python train.py --num_hidden_layers=25 --hidden_size=128 --num_attention_heads=4 --num_key_value_heads=4 --head_dim=32 --intermediate_size=512 --vocab_size=4414 --hidden_act="squared_relu" --norm="layernorm" --norm_place="pre" --norm_eps=1e-06 --positions="rope" --rope_theta=10000.0 --rope_fraction=0.5 --qk_norm=false --attn_scale=0.247 --bias="none" --tie_word_embeddings=false --parallel_block=false --extras=["some layers without attention", "paired heads", "gated attention", "a smear gate"] --init="uniform" --init_std_qkv=0.0389 --init_std_o=0.0055 --init_std_up=0.0389 --init_std_down=0.00275 --optimizer="adamw" --learning_rate=0.00225 --beta1=0.9 --beta2=0.95 --weight_decay=0.23 --lr_head=0.00495 --max_grad_norm=1.0 --warmup_steps=357 --schedule="wsd" --decay_fraction=0.9 --decay_shape="linear" --final_lr_fraction=0.02 --batch_tokens=[16384, 32768, 65536, 131072] --max_seq_len=512 --doc_mask=false --train_tokens=209900000 --max_steps=4717 --dataset="wikipedia_en"
Each number is 50 + 15 x the weight over its row's rms, rounded and kept within 0 to 99. Layers, rows and columns count from 0. The size before them is the row's rms in percent of the matrix's.

# layer 12 MLP down (transposed), 512x128, rms 0.0956, rows 28-82, columns 0-63
074:48 61 45 48 45 19 50 43 39 53 44 39 41 41 43 65 37 71 24 31 41 37 18 78 52 50 62 63 48 35 80 66 35 49 51 47 42 53 99 27 51 31 42 72 57 67 45 57 45 92 50 32 75 42 60 38 43 55 42 81 52 73 41 70
111:51 61 49 29 42 58 51 62 70 31 32 66 69 42 57 64 43 43 73 53 20 55 18 68 47 45 39 53 99 30 45 51 00 34 76 52 76 55 65 54 15 71 48 57 35 42 53 63 58 36 62 53 38 65 52 66 48 59 52 65 47 52 49 56
103:56 64 40 69 85 53 42 29 57 33 73 48 41 44 77 69 43 66 36 48 42 38 57 44 59 57 51 45 30 32 72 49 70 34 18 63 10 46 44 29 32 41 31 58 63 56 59 54 42 58 41 32 55 54 48 46 48 76 56 38 39 69 53 55
033:33 50 49 40 54 69 25 79 60 73 46 30 41 42 54 24 56 51 48 65 53 27 28 67 59 27 56 62 63 45 80 75 43 50 56 72 40 45 48 54 60 57 56 75 42 14 30 41 37 41 35 37 80 46 57 20 57 32 62 32 29 32 61 58
111:56 17 64 51 72 53 38 26 78 58 63 42 45 77 52 62 90 48 70 57 69 35 56 47 54 32 68 58 53 75 53 36 22 42 45 80 68 52 51 62 50 65 47 43 50 88 36 43 66 44 54 32 38 39 46 47 44 63 42 63 22 46 25 77
112:42 54 74 63 41 52 52 37 62 66 41 43 23 55 46 52 42 54 41 78 61 27 39 35 43 43 59 45 61 68 39 38 64 50 65 38 33 31 42 45 74 52 79 69 27 66 72 51 41 38 44 60 68 66 18 28 40 11 75 48 29 52 71 38
122:62 51 51 41 72 47 68 76 43 80 28 55 39 61 71 68 53 44 60 57 13 36 56 56 54 50 44 35 57 41 47 57 35 45 77 74 57 39 45 58 33 52 23 09 40 47 33 53 67 58 67 75 57 28 57 57 65 32 42 51 54 42 62 65
025:58 79 44 58 53 54 60 58 40 34 56 49 57 39 45 40 49 57 37 37 49 52 57 86 44 48 43 54 38 42 43 59 63 19 40 62 47 50 41 48 57 66 53 65 63 52 65 45 58 75 45 45 36 79 45 50 37 86 59 25 64 41 86 56
112:56 41 59 58 69 45 68 19 62 26 53 41 57 58 70 87 33 37 33 40 41 31 84 61 78 35 81 83 52 75 69 43 54 82 49 64 48 51 42 37 41 52 51 28 58 62 37 44 54 63 61 25 31 51 35 25 30 51 49 49 61 34 55 59
106:40 49 58 71 54 54 53 48 45 47 35 43 44 45 50 39 26 66 49 65 68 53 55 19 55 60 45 52 37 74 56 43 17 40 73 66 58 72 52 41 56 40 69 60 42 41 38 46 37 21 89 61 67 35 29 46 58 68 62 44 63 68 56 16
091:11 30 52 47 35 59 35 26 46 52 62 45 76 30 24 59 53 81 46 48 76 56 30 56 38 50 56 57 36 64 42 36 62 51 20 46 55 36 57 66 48 36 66 37 40 53 50 37 49 69 27 51 59 44 35 20 28 32 57 70 69 68 71 35
117:37 54 53 58 84 40 59 65 41 57 43 40 30 37 25 56 35 48 55 50 61 49 42 47 49 47 52 60 44 60 73 53 33 67 38 17 21 40 54 65 42 45 67 58 58 74 51 28 42 26 47 75 48 71 00 59 36 59 47 75 64 70 37 37
108:46 33 54 39 39 58 17 56 28 72 58 51 26 49 22 38 49 43 49 38 73 64 44 58 63 56 84 59 56 60 52 39 51 43 60 48 66 59 24 38 46 77 61 62 46 69 54 24 59 62 41 28 42 57 65 63 48 66 53 52 62 71 20 69
091:52 56 56 57 42 52 48 65 62 37 46 68 65 36 56 65 43 51 82 67 29 37 18 53 52 47 43 75 99 34 39 59 15 49 44 55 41 49 65 56 12 59 51 91 45 56 44 58 52 51 50 52 38 50 38 61 50 54 50 37 37 59 40 51
089:51 44 49 47 71 49 68 21 09 47 55 55 55 68 31 66 45 57 78 50 71 28 29 44 42 38 48 46 26 53 63 54 61 44 71 40 27 36 62 47 44 42 86 39 07 54 53 33 46 57 51 29 54 52 62 44 60 20 70 55 51 20 70 72
117:67 43 36 40 79 49 38 23 54 72 66 26 64 73 64 67 21 54 49 36 56 41 46 81 33 76 40 39 39 55 48 57 39 57 63 61 39 41 40 60 33 48 22 46 58 52 28 45 41 61 52 60 71 37 47 64 39 38 46 45 72 63 53 47
024:35 66 40 53 32 64 35 41 34 68 70 33 51 27 41 55 36 65 56 48 54 55 65 49 47 47 61 63 38 53 50 32 58 72 49 54 61 36 70 54 27 76 36 83 51 48 57 71 45 86 52 21 46 50 74 80 59 57 78 28 35 51 39 65
102:47 40 41 60 40 53 53 40 53 73 37 61 74 61 20 75 60 48 56 49 40 43 26 28 44 34 52 60 53 37 52 64 43 55 65 58 49 50 70 66 53 72 42 51 49 77 69 49 34 64 58 42 34 64 28 39 75 77 79 40 42 49 52 47
117:34 58 87 45 78 37 50 51 85 59 43 41 46 42 50 52 45 74 66 43 29 46 31 56 25 45 68 50 49 59 59 44 41 45 79 25 49 32 43 72 62 59 47 61 50 60 55 70 52 50 55 42 46 44 20 58 42 34 45 66 63 37 40 37
113:58 34 49 31 52 49 77 41 60 78 39 48 66 57 55 53 45 44 44 34 40 41 64 37 59 76 46 52 42 37 72 23 62 75 39 64 54 35 21 37 63 70 73 60 57 51 42 67 45 47 61 76 30 53 52 54 43 28 49 15 36 55 72 32
103:48 39 58 46 49 55 54 54 52 69 49 49 81 42 62 48 42 45 68 59 58 71 44 61 63 71 67 40 66 57 55 44 29 33 33 20 24 34 45 42 37 43 49 51 75 20 46 38 70 42 57 42 57 21 23 34 60 49 51 59 80 30 39 59
116:17 77 51 30 25 33 26 46 44 57 33 25 54 40 64 57 26 55 57 25 59 44 77 27 32 49 46 59 29 58 57 61 47 41 54 53 42 40 55 63 63 52 55 42 42 66 30 53 91 48 70 74 46 62 65 23 63 58 61 15 40 35 60 73
116:72 56 58 55 59 34 45 36 85 69 70 39 41 52 40 23 61 37 71 41 51 75 46 47 50 35 47 46 31 52 49 46 41 52 52 02 39 43 39 49 42 54 63 78 22 74 52 47 41 31 51 53 54 54 43 64 15 63 23 46 69 61 45 35
115:32 56 45 78 36 36 70 85 60 46 27 33 68 37 49 53 78 49 18 53 53 22 46 29 37 39 48 57 54 60 56 58 58 53 24 69 48 77 42 60 54 48 34 31 74 56 41 63 24 58 56 70 66 39 16 68 60 40 68 28 34 57 40 40
026:45 43 60 48 12 77 48 40 29 57 82 64 76 63 40 59 36 31 38 51 51 80 53 74 79 53 23 54 49 68 59 52 40 84 62 48 42 36 33 69 46 84 66 46 46 23 51 49 61 58 60 55 30 62 53 48 42 74 49 31 59 41 47 47
030:48 33 43 39 34 67 64 73 50 41 51 16 51 59 74 47 52 52 30 99 56 49 49 80 63 73 41 79 59 36 55 51 39 49 50 57 67 39 42 46 43 01 72 41 54 47 26 51 38 89 49 44 52 55 67 02 53 53 64 59 54 54 33 56
101:32 77 55 60 53 39 37 45 44 50 38 56 45 48 45 54 63 67 74 66 57 52 34 69 51 76 62 36 41 62 21 46 42 24 37 37 36 48 56 42 18 63 53 74 25 76 38 30 45 40 27 65 43 62 59 79 45 30 48 21 59 52 29 35
110:57 41 40 59 52 48 59 59 71 58 52 77 62 42 64 48 54 59 41 36 25 53 27 32 55 64 29 39 61 66 43 54 29 60 62 65 28 50 55 80 33 54 23 24 51 44 48 57 52 38 53 52 67 27 72 64 55 27 39 28 43 68 62 68
097:46 43 18 65 42 18 51 80 31 73 54 39 62 47 45 40 58 82 45 75 66 66 00 62 61 34 65 48 67 32 51 50 44 61 30 48 31 58 51 62 34 43 35 72 62 56 53 29 22 48 43 44 52 47 39 46 61 55 66 29 39 52 40 59
119:51 64 73 33 58 20 61 49 27 44 32 50 51 38 67 38 70 72 66 97 46 55 37 37 18 38 40 47 49 80 55 60 44 60 56 47 42 45 44 45 53 61 46 57 58 49 72 42 29 66 47 39 37 29 71 76 47 64 71 25 39 67 70 34
020:32 63 38 52 56 56 58 55 37 53 58 50 71 50 29 59 72 64 54 22 58 50 75 19 42 68 45 41 18 75 47 30 60 56 37 34 37 16 48 33 89 37 54 39 61 59 58 38 46 48 45 79 39 41 46 40 70 38 51 49 29 36 73 51
097:59 78 47 26 15 55 63 33 43 61 41 54 80 26 16 90 50 46 51 45 69 27 69 57 65 65 49 47 41 56 46 53 23 49 52 65 54 56 32 71 25 72 21 53 55 44 44 42 62 65 51 51 42 60 36 57 64 70 56 44 39 62 30 80
113:61 60 58 47 43 57 43 72 87 36 54 35 36 42 64 61 66 42 57 56 46 58 33 57 43 62 73 27 43 90 54 27 42 49 37 68 55 55 18 54 38 46 18 36 42 35 27 56 55 54 59 51 49 30 81 71 68 72 53 47 48 46 54 79
103:42 64 41 35 67 58 73 60 67 70 40 34 72 48 34 68 24 47 51 65 45 60 64 55 48 43 60 61 29 38 48 69 58 33 50 52 57 31 52 06 56 51 36 36 74 56 65 70 46 16 37 42 60 45 29 63 32 54 70 43 32 42 30 30
112:48 62 42 49 55 56 40 55 46 71 38 33 53 61 34 44 63 47 29 70 68 53 53 55 63 63 60 54 46 51 21 45 33 50 40 75 44 42 43 37 64 34 58 25 85 21 73 43 29 53 32 38 56 37 23 59 47 58 66 51 47 46 60 50
100:35 51 42 56 60 32 37 46 28 54 70 41 41 51 38 47 45 54 37 23 75 53 40 59 70 44 81 44 38 52 51 42 43 56 85 16 44 43 61 31 51 41 43 62 40 61 42 58 33 52 53 52 86 61 60 36 55 51 55 39 47 55 50 56
023:48 30 48 50 60 47 42 22 47 73 31 26 73 71 45 67 41 61 59 58 59 43 47 52 47 48 56 67 36 48 72 42 34 54 61 30 79 61 38 68 50 83 47 49 59 47 45 47 44 54 09 78 45 16 33 56 41 48 53 19 56 49 28 45
112:62 48 52 37 49 58 61 46 56 57 72 17 53 22 87 36 40 35 30 14 45 67 75 64 45 24 57 43 50 43 48 63 60 42 46 49 31 67 44 63 56 68 58 64 51 59 41 30 22 60 58 44 70 54 83 75 41 55 57 52 50 73 20 53
100:40 39 38 45 44 74 58 40 62 32 44 50 45 56 26 26 46 64 83 25 67 63 26 64 75 75 63 54 55 28 56 61 54 72 29 61 47 38 69 43 48 59 72 79 40 77 41 60 08 50 58 39 75 37 65 54 46 34 48 58 60 53 34 47
116:51 29 26 61 43 62 66 29 58 57 65 37 51 51 47 35 79 55 35 38 48 47 69 41 56 43 17 40 45 66 68 44 61 62 56 43 32 65 52 71 44 48 45 70 55 33 42 53 48 45 30 49 56 44 24 70 65 34 37 55 51 69 20 62
102:65 72 48 36 74 26 54 62 86 63 20 51 56 54 42 24 34 73 45 61 87 62 70 79 74 38 57 32 62 45 60 47 46 66 29 62 49 59 68 44 69 46 40 40 66 59 64 37 60 29 59 52 60 32 29 15 37 55 30 66 52 29 39 33
111:39 28 39 61 49 25 43 43 37 44 54 48 49 56 53 42 84 42 42 65 27 67 56 10 60 67 41 35 52 64 65 75 40 58 56 40 62 50 39 39 58 48 83 61 59 63 79 27 33 54 29 63 50 41 50 43 60 45 30 26 43 61 09 56
108:21 55 41 87 41 48 20 52 68 47 51 47 65 29 59 23 66 27 63 70 35 59 54 32 69 46 27 58 72 59 45 57 53 50 19 38 62 46 56 67 36 46 49 23 57 43 46 57 47 30 73 38 58 53 44 36 40 70 74 82 40 63 77 53
104:56 39 48 58 67 26 58 54 37 50 43 71 53 51 27 44 26 52 53 61 48 68 42 63 44 33 58 49 61 28 37 54 61 70 67 57 27 62 95 56 18 61 29 27 33 49 50 58 36 31 45 70 36 30 67 60 71 41 43 22 35 68 44 69
093:26 53 48 42 56 65 30 18 49 71 69 70 65 19 58 63 25 57 54 53 99 64 49 43 80 48 71 46 54 43 67 44 50 53 54 33 56 61 28 62 33 36 35 13 30 54 59 13 67 35 60 52 50 73 38 42 35 57 46 58 47 43 60 48
117:69 52 35 48 43 49 58 57 61 55 11 40 79 48 37 26 51 43 53 47 62 64 48 14 64 36 65 31 49 58 43 59 62 44 49 30 45 45 30 41 46 50 70 50 60 19 74 40 58 42 90 28 40 54 45 34 62 75 65 38 65 43 78 18
101:53 28 65 64 56 21 45 58 34 48 51 65 48 15 37 44 57 65 53 43 76 52 39 80 57 54 48 69 70 08 12 42 56 55 41 59 44 52 61 52 37 48 43 58 34 63 66 56 51 43 42 74 45 50 66 41 86 61 52 38 31 59 41 48
102:43 83 52 53 42 53 22 70 58 45 41 33 42 40 42 45 66 66 48 64 54 48 26 52 48 49 49 16 71 55 57 50 63 19 20 76 46 45 70 61 34 38 34 53 51 46 73 59 56 43 92 61 46 45 52 68 45 47 58 38 61 63 72 49
123:57 59 46 43 37 64 49 69 75 45 47 60 45 61 57 49 85 15 49 56 86 46 52 28 68 59 62 41 54 48 57 27 44 26 66 55 52 77 72 54 53 46 36 50 40 70 51 35 12 55 52 38 46 28 31 66 60 48 45 62 60 71 50 56
104:43 37 61 56 64 36 47 30 41 44 52 19 68 29 18 22 58 36 30 61 54 68 44 30 54 29 55 82 52 61 48 47 63 48 49 23 55 45 42 79 68 38 84 58 47 64 56 53 45 54 52 64 34 54 44 64 49 37 44 63 45 64 49 29
106:44 32 49 41 57 51 77 25 44 59 57 37 61 35 54 47 49 66 51 34 54 55 48 46 15 43 50 42 41 72 74 65 85 62 52 35 65 60 34 54 75 61 64 52 44 60 29 38 29 54 16 43 54 65 44 36 49 60 37 32 37 63 34 74
105:46 77 63 37 61 59 55 60 49 50 63 26 47 56 61 44 36 60 69 35 47 58 33 42 63 54 59 43 33 62 47 38 66 34 54 71 60 44 72 55 38 57 51 27 29 71 56 48 65 54 38 27 68 36 66 63 29 26 62 43 49 28 70 25
099:14 49 55 58 72 60 31 64 66 30 62 34 72 65 49 67 37 55 46 57 45 66 33 39 47 73 53 61 66 69 58 65 50 38 60 31 62 38 48 39 57 46 64 43 52 65 48 42 16 42 67 45 54 36 84 37 63 56 15 64 44 73 69 38
096:71 83 33 43 42 66 52 58 45 51 60 36 71 78 73 43 50 42 89 71 38 64 22 60 62 66 70 69 45 21 48 13 57 28 56 76 67 52 44 39 34 39 44 44 62 68 47 48 51 49 71 63 32 43 27 60 44 55 62 58 51 51 62 42
102:53 93 75 36 46 49 59 83 65 50 57 60 48 49 53 37 63 56 72 41 48 49 32 49 59 41 41 33 55 54 33 58 54 49 19 40 62 48 32 41 41 43 42 73 38 44 39 53 64 44 68 50 53 60 66 74 78 48 62 71 42 27 98 35
# layer 12 MLP up, 512x128, rms 0.103, rows 29-82, columns 0-63
127:54 36 70 46 58 47 41 32 57 32 56 58 17 60 67 42 57 77 51 57 40 38 56 39 60 43 23 55 51 65 57 41 55 57 59 37 31 54 45 28 51 86 64 58 42 35 55 33 59 96 70 46 45 31 66 52 79 52 58 40 61 65 48 79
103:39 40 53 56 61 32 24 59 55 32 46 53 44 70 46 56 56 68 53 55 54 44 83 68 39 40 36 52 39 40 39 39 46 66 55 40 65 48 61 32 76 38 60 37 29 53 49 46 60 39 57 41 41 47 70 49 54 30 20 60 21 46 22 49
037:66 38 51 52 78 54 38 49 51 37 51 62 48 68 47 25 99 54 21 30 39 74 63 44 76 40 29 27 48 48 36 57 65 62 49 57 73 57 43 20 45 65 56 50 36 28 39 50 63 39 47 36 30 34 58 30 61 38 43 41 48 59 21 41
116:56 50 79 56 51 37 52 59 51 36 38 80 40 52 40 38 41 62 56 50 46 45 62 54 67 58 40 41 40 38 21 53 92 67 67 55 86 57 52 39 58 42 82 42 23 24 45 37 33 67 60 61 44 46 52 40 68 36 50 54 54 39 47 14
110:47 52 33 39 97 47 34 35 44 49 23 46 40 65 60 48 56 62 18 28 47 55 88 74 49 54 44 14 44 70 45 46 51 52 49 73 42 76 44 46 44 57 55 51 30 28 55 39 64 69 41 67 25 56 37 48 50 27 46 37 48 72 49 54
119:64 40 76 37 53 41 33 28 52 47 26 57 60 37 66 39 74 53 28 44 51 56 51 48 25 23 70 40 30 37 36 60 51 43 52 54 50 61 59 40 63 49 45 58 45 30 29 52 64 46 31 41 49 58 63 36 47 55 47 39 46 33 31 79
039:53 38 49 57 53 24 18 56 14 39 42 55 44 59 52 39 71 62 39 27 44 49 71 52 63 15 38 41 12 61 44 83 73 57 76 55 48 42 45 30 58 68 52 58 48 48 50 53 52 52 62 50 51 41 62 42 51 22 52 43 58 53 38 49
110:36 56 52 47 47 50 46 67 41 44 30 50 62 41 47 05 68 59 43 44 48 52 43 63 58 40 46 39 37 74 47 38 50 49 38 59 61 43 41 46 47 54 57 56 49 36 32 40 58 56 57 52 41 30 88 57 34 49 59 16 82 49 59 37
104:41 50 36 67 57 31 64 54 85 50 33 70 53 27 40 53 52 62 59 48 30 75 68 33 68 45 32 46 35 23 41 59 98 45 57 28 37 60 43 60 67 56 68 43 61 61 40 45 33 42 58 63 30 22 92 41 51 64 44 30 40 50 57 60
095:50 38 44 33 46 42 42 71 63 44 33 72 24 90 39 45 52 60 32 41 37 38 45 57 58 43 44 55 42 43 72 61 92 70 77 56 57 56 07 41 73 57 39 41 38 37 42 29 72 49 40 33 57 51 54 49 48 37 69 40 22 33 26 43
116:48 43 26 38 65 39 31 47 66 42 35 47 44 44 80 35 51 20 41 45 47 53 74 51 53 42 48 42 55 69 44 54 59 47 73 36 43 63 55 13 73 69 64 49 50 01 10 53 34 48 38 77 38 71 50 52 51 13 39 29 40 68 63 53
102:45 45 46 49 88 46 56 48 50 36 32 79 32 76 43 18 56 43 50 55 40 27 65 50 42 25 57 48 62 53 42 51 51 40 73 33 52 61 58 45 85 36 34 62 30 25 16 47 48 69 48 62 57 50 60 32 32 63 14 53 54 43 34 47
103:77 52 43 24 77 51 31 61 63 25 70 76 36 87 72 41 52 53 54 51 30 61 54 48 45 49 34 53 42 71 56 44 46 54 63 34 42 59 29 51 52 56 41 54 46 20 44 50 67 68 60 37 27 27 72 50 83 38 49 19 48 62 57 45
091:51 25 56 37 50 43 17 99 59 39 50 41 50 36 40 61 47 42 26 70 50 51 33 45 56 54 37 58 73 34 66 61 55 60 45 30 66 49 39 55 33 57 38 58 62 08 47 51 44 55 39 68 47 52 66 45 58 51 42 28 53 64 47 82
111:33 53 64 45 56 47 36 53 24 45 37 42 29 70 41 65 62 73 63 61 48 39 56 53 65 48 29 39 51 81 40 63 82 63 39 46 36 21 31 50 60 46 62 49 57 54 41 73 71 47 57 36 38 40 60 31 69 58 36 59 34 54 38 40
036:65 40 39 43 69 33 24 46 55 22 42 48 47 68 51 18 84 66 02 51 50 70 61 59 42 26 44 30 30 59 23 61 68 67 59 53 46 47 31 41 56 70 48 52 40 31 28 54 56 58 56 60 26 45 58 35 54 50 39 31 61 56 51 40
106:39 38 42 24 35 43 37 52 60 51 21 48 29 32 54 53 60 58 57 65 59 62 48 61 70 55 56 44 16 28 38 50 45 59 40 31 65 60 66 65 42 55 88 58 46 51 30 67 61 54 67 53 43 46 70 44 29 56 42 32 53 66 51 48
115:70 40 54 59 46 54 68 30 56 58 33 56 57 55 47 56 74 48 27 67 30 53 38 74 42 65 56 51 19 37 44 68 79 62 39 44 45 32 49 34 40 35 28 44 27 31 69 53 23 62 47 35 53 29 75 49 40 42 67 60 32 60 48 46
110:73 47 62 45 53 52 60 43 47 13 40 51 38 35 57 59 59 90 25 49 65 56 55 47 48 39 41 53 42 27 37 56 61 63 85 41 52 48 41 52 50 44 37 53 41 47 42 51 33 52 54 53 32 40 66 44 51 37 44 55 76 23 59 69
106:44 40 38 32 42 50 43 51 52 47 38 58 50 41 37 54 59 47 53 59 40 44 47 42 63 45 18 29 48 39 31 56 92 42 66 45 89 39 45 62 48 69 39 34 56 32 47 85 31 40 60 62 34 37 66 52 70 61 52 46 64 48 43 41
113:39 50 44 54 50 44 70 32 30 40 42 61 71 73 27 51 67 64 43 49 34 49 55 48 45 67 52 29 41 44 37 55 73 47 50 17 65 64 71 66 57 67 29 41 43 53 31 59 32 56 46 34 50 36 30 55 71 58 52 50 40 28 47 68
118:60 60 26 54 57 54 54 57 56 45 49 48 50 81 54 52 53 54 27 47 35 48 56 61 66 58 44 62 35 62 44 50 49 35 45 65 58 57 03 57 52 52 43 53 42 13 37 57 55 61 66 45 65 31 92 37 25 48 48 56 50 46 42 33
118:80 51 52 57 43 48 52 50 43 49 42 78 56 55 46 51 66 37 31 45 55 39 67 50 43 45 37 63 47 64 56 75 83 40 99 38 69 46 46 12 24 58 34 28 26 49 49 38 59 68 12 41 45 39 72 51 42 51 41 35 78 65 19 45
040:71 11 55 44 69 46 21 58 40 48 45 58 26 69 61 47 84 53 36 33 44 47 56 55 57 31 34 47 43 59 46 99 71 72 65 34 55 48 40 19 47 77 42 35 38 37 41 68 38 64 54 35 56 33 77 36 53 39 66 27 68 47 18 45
035:49 28 49 41 49 36 01 58 27 26 46 73 36 67 55 27 76 50 47 43 30 54 71 56 45 44 41 38 33 67 45 61 80 72 81 47 46 35 36 34 43 81 52 50 53 42 26 54 35 53 70 46 35 46 70 31 63 41 53 46 64 69 45 56
103:75 47 59 51 33 51 31 37 53 40 39 38 18 69 33 18 49 47 35 64 70 50 74 22 57 59 60 47 49 58 37 69 56 84 48 30 44 66 28 49 44 64 43 53 73 25 52 59 77 71 70 49 14 42 58 43 50 38 33 40 45 38 52 60
107:54 52 50 45 61 49 45 41 39 35 16 71 42 67 38 48 47 34 45 31 29 28 48 47 53 24 25 60 56 57 61 73 70 60 48 69 64 70 60 28 38 58 32 21 65 57 60 71 73 50 54 58 51 39 51 44 48 41 58 73 64 59 51 56
100:69 40 35 59 50 24 57 27 42 45 66 97 58 53 73 32 50 42 58 53 31 54 39 41 38 20 43 59 48 65 52 67 72 46 65 51 83 56 42 32 61 58 54 18 21 51 35 67 35 27 76 60 67 38 68 43 45 58 31 46 47 52 53 75
117:52 56 66 20 69 43 51 51 33 40 64 56 44 48 43 36 50 57 29 37 47 54 58 74 57 54 49 49 19 57 36 54 56 64 62 49 81 42 38 13 63 65 59 66 41 45 42 48 58 62 51 50 59 40 48 51 33 59 34 36 80 67 14 45
029:53 42 48 44 53 37 26 51 51 00 53 67 46 51 54 24 99 81 25 46 33 72 59 46 58 39 34 39 22 48 39 65 88 38 84 47 51 51 27 49 70 71 57 47 39 44 43 58 54 54 56 47 62 37 80 35 42 48 50 36 59 67 45 36
090:80 12 44 49 51 28 41 78 29 33 67 54 54 42 76 48 53 47 31 63 58 64 51 39 33 34 39 51 59 23 54 47 58 60 31 47 39 59 62 58 73 46 67 38 55 34 39 20 24 33 51 27 59 38 99 30 30 64 55 41 73 47 72 59
118:74 32 44 51 40 49 19 41 55 58 64 38 30 60 57 44 50 46 43 23 40 59 53 54 64 47 34 61 60 74 65 64 45 35 57 73 53 64 39 37 46 73 43 39 37 18 48 67 76 63 69 32 25 10 67 29 62 50 54 41 47 53 62 34
101:51 64 49 37 39 35 23 59 68 47 65 58 34 56 46 42 73 73 30 50 46 46 86 44 57 42 64 27 57 81 45 53 47 67 44 31 62 43 58 39 61 57 34 55 12 54 37 52 55 34 25 27 33 49 54 45 62 57 37 08 60 40 57 54
110:47 57 31 52 49 18 58 76 60 52 49 37 40 66 52 66 85 62 48 43 18 51 46 46 51 29 49 49 67 67 49 62 70 50 61 40 44 40 70 30 55 47 45 37 29 56 41 88 64 65 34 44 45 49 66 55 58 53 42 56 53 48 47 37
101:55 38 53 40 46 41 43 41 56 42 62 54 45 47 89 20 49 41 31 31 25 55 58 35 49 43 63 39 44 59 60 44 42 55 30 74 38 60 58 51 65 61 69 19 63 57 67 42 54 45 49 56 14 49 39 52 50 51 44 21 58 77 54 53
028:66 26 49 53 78 33 29 56 64 48 48 50 27 76 72 27 96 60 20 44 46 65 82 51 57 32 33 53 45 58 46 66 66 64 61 47 64 70 38 47 50 69 40 61 57 28 41 50 55 60 44 57 29 47 50 17 60 46 41 30 37 59 40 47
112:26 49 40 46 60 38 20 51 53 38 37 37 51 55 39 57 69 57 56 47 41 48 47 50 46 36 57 39 47 33 42 44 51 49 66 44 49 35 87 55 61 52 58 48 38 46 45 46 75 46 30 50 17 16 44 34 70 53 47 48 48 35 56 59
097:66 38 61 61 48 00 65 74 42 47 53 46 22 55 53 29 48 46 56 69 18 99 45 50 42 44 53 62 49 84 51 70 85 58 61 56 44 58 40 29 34 74 49 40 36 67 46 52 35 50 45 72 37 30 41 47 48 56 37 44 55 50 70 18
109:38 63 47 60 54 34 57 67 53 60 55 66 61 64 68 36 55 66 20 16 55 64 40 38 46 54 25 37 52 69 29 75 40 40 40 44 61 29 57 49 43 63 57 62 40 36 50 65 42 48 43 43 59 47 56 25 59 82 63 30 86 59 42 48
104:58 30 34 52 47 63 27 66 47 39 65 61 58 55 67 69 53 57 42 57 26 56 53 21 48 50 59 23 55 56 53 48 73 60 59 24 47 51 23 58 41 65 45 31 57 59 58 45 64 64 26 30 47 40 38 60 86 04 58 35 80 47 63 53
103:69 59 66 64 70 32 36 47 30 25 58 48 68 69 45 50 50 59 45 48 51 58 56 67 59 42 61 67 75 66 15 64 53 51 58 53 30 56 42 48 38 76 51 39 35 45 46 56 82 49 56 67 42 35 47 21 39 38 37 50 76 51 59 43
111:67 26 63 43 70 52 45 83 69 55 52 54 31 52 39 56 59 32 19 36 27 45 59 79 54 25 52 34 58 46 31 47 59 44 46 59 41 15 47 74 42 72 26 60 64 29 29 47 54 56 64 36 18 57 59 16 39 62 32 34 68 73 53 37
100:46 48 33 09 62 42 10 17 64 47 59 31 41 31 64 52 82 46 45 44 59 55 65 53 60 46 47 42 65 53 62 46 41 55 47 15 69 37 34 39 85 48 49 53 41 27 33 62 41 42 57 37 50 45 48 34 58 63 50 59 60 13 53 64
092:68 62 47 36 48 20 26 80 35 59 56 45 39 41 66 27 54 49 49 36 42 60 59 68 44 12 60 24 61 91 33 47 45 63 46 67 26 08 86 30 45 51 43 66 61 44 56 57 53 53 61 57 35 26 80 45 56 52 58 54 65 33 47 46
116:70 49 53 49 62 36 40 39 21 55 56 78 43 60 59 32 62 57 38 46 64 45 69 68 47 54 41 47 36 73 45 51 42 55 40 49 69 34 38 15 47 51 60 87 36 39 38 47 60 46 23 67 16 20 60 46 69 49 18 44 40 59 55 73
099:40 44 51 55 62 57 53 44 38 54 55 28 32 58 62 28 60 34 36 52 37 43 79 34 40 45 55 32 37 37 52 65 48 72 63 03 65 58 36 51 65 54 40 61 52 18 26 43 52 43 59 09 63 59 38 45 25 25 49 55 31 51 58 65
098:42 65 55 48 56 39 59 65 71 54 27 70 43 35 42 50 63 68 60 27 55 82 58 71 59 39 55 19 60 55 55 57 63 72 71 36 49 38 59 07 99 61 66 38 44 34 32 49 53 47 14 44 32 48 27 43 66 42 56 16 37 31 35 48
121:48 49 58 56 60 21 52 36 44 57 76 73 62 46 71 22 77 49 34 54 51 63 80 57 43 69 42 60 31 41 32 50 39 50 47 53 68 47 30 48 69 55 72 57 33 45 50 64 56 37 54 24 48 45 47 34 23 63 62 31 60 40 55 45
108:34 45 19 62 67 43 58 42 59 44 73 50 35 64 59 51 61 34 60 31 22 67 49 73 67 42 30 48 59 63 47 56 58 34 67 61 56 18 53 50 25 70 46 29 66 36 52 51 57 60 40 18 50 55 40 50 71 47 44 45 47 48 40 39
105:25 52 69 51 33 24 57 72 26 40 71 43 74 64 62 39 50 77 44 76 38 57 53 47 45 21 45 34 45 43 28 61 66 54 68 61 42 30 59 44 48 56 54 37 35 31 65 64 57 48 64 30 61 56 49 52 30 55 50 54 56 43 35 32
107:51 39 35 34 65 59 38 59 57 34 43 48 50 51 75 48 54 34 56 33 32 45 51 51 38 49 39 35 53 53 37 63 55 43 42 47 48 70 46 64 33 64 54 50 04 53 53 64 61 78 54 38 60 44 27 43 47 52 61 67 48 79 40 74
101:41 32 59 41 42 47 47 56 43 45 43 30 54 42 59 40 51 46 44 54 12 54 47 46 37 45 68 47 46 34 39 67 52 62 41 62 47 31 63 51 66 56 25 71 55 35 39 50 48 57 43 50 33 61 44 59 45 46 39 38 75 37 36 46
097:39 52 55 32 48 53 34 44 55 47 61 37 60 43 36 47 74 45 30 26 67 39 61 65 50 38 60 54 51 67 51 46 36 50 58 01 50 31 60 64 42 85 33 47 40 32 44 43 65 59 57 12 65 40 53 46 74 06 59 53 60 44 22 68
100:76 53 53 51 52 53 21 25 36 45 52 48 16 49 48 70 60 52 50 50 47 56 65 44 66 55 31 56 52 46 30 53 58 77 86 70 44 20 61 35 32 36 55 54 51 37 59 73 45 47 36 34 49 53 46 11 51 60 62 44 66 39 33 89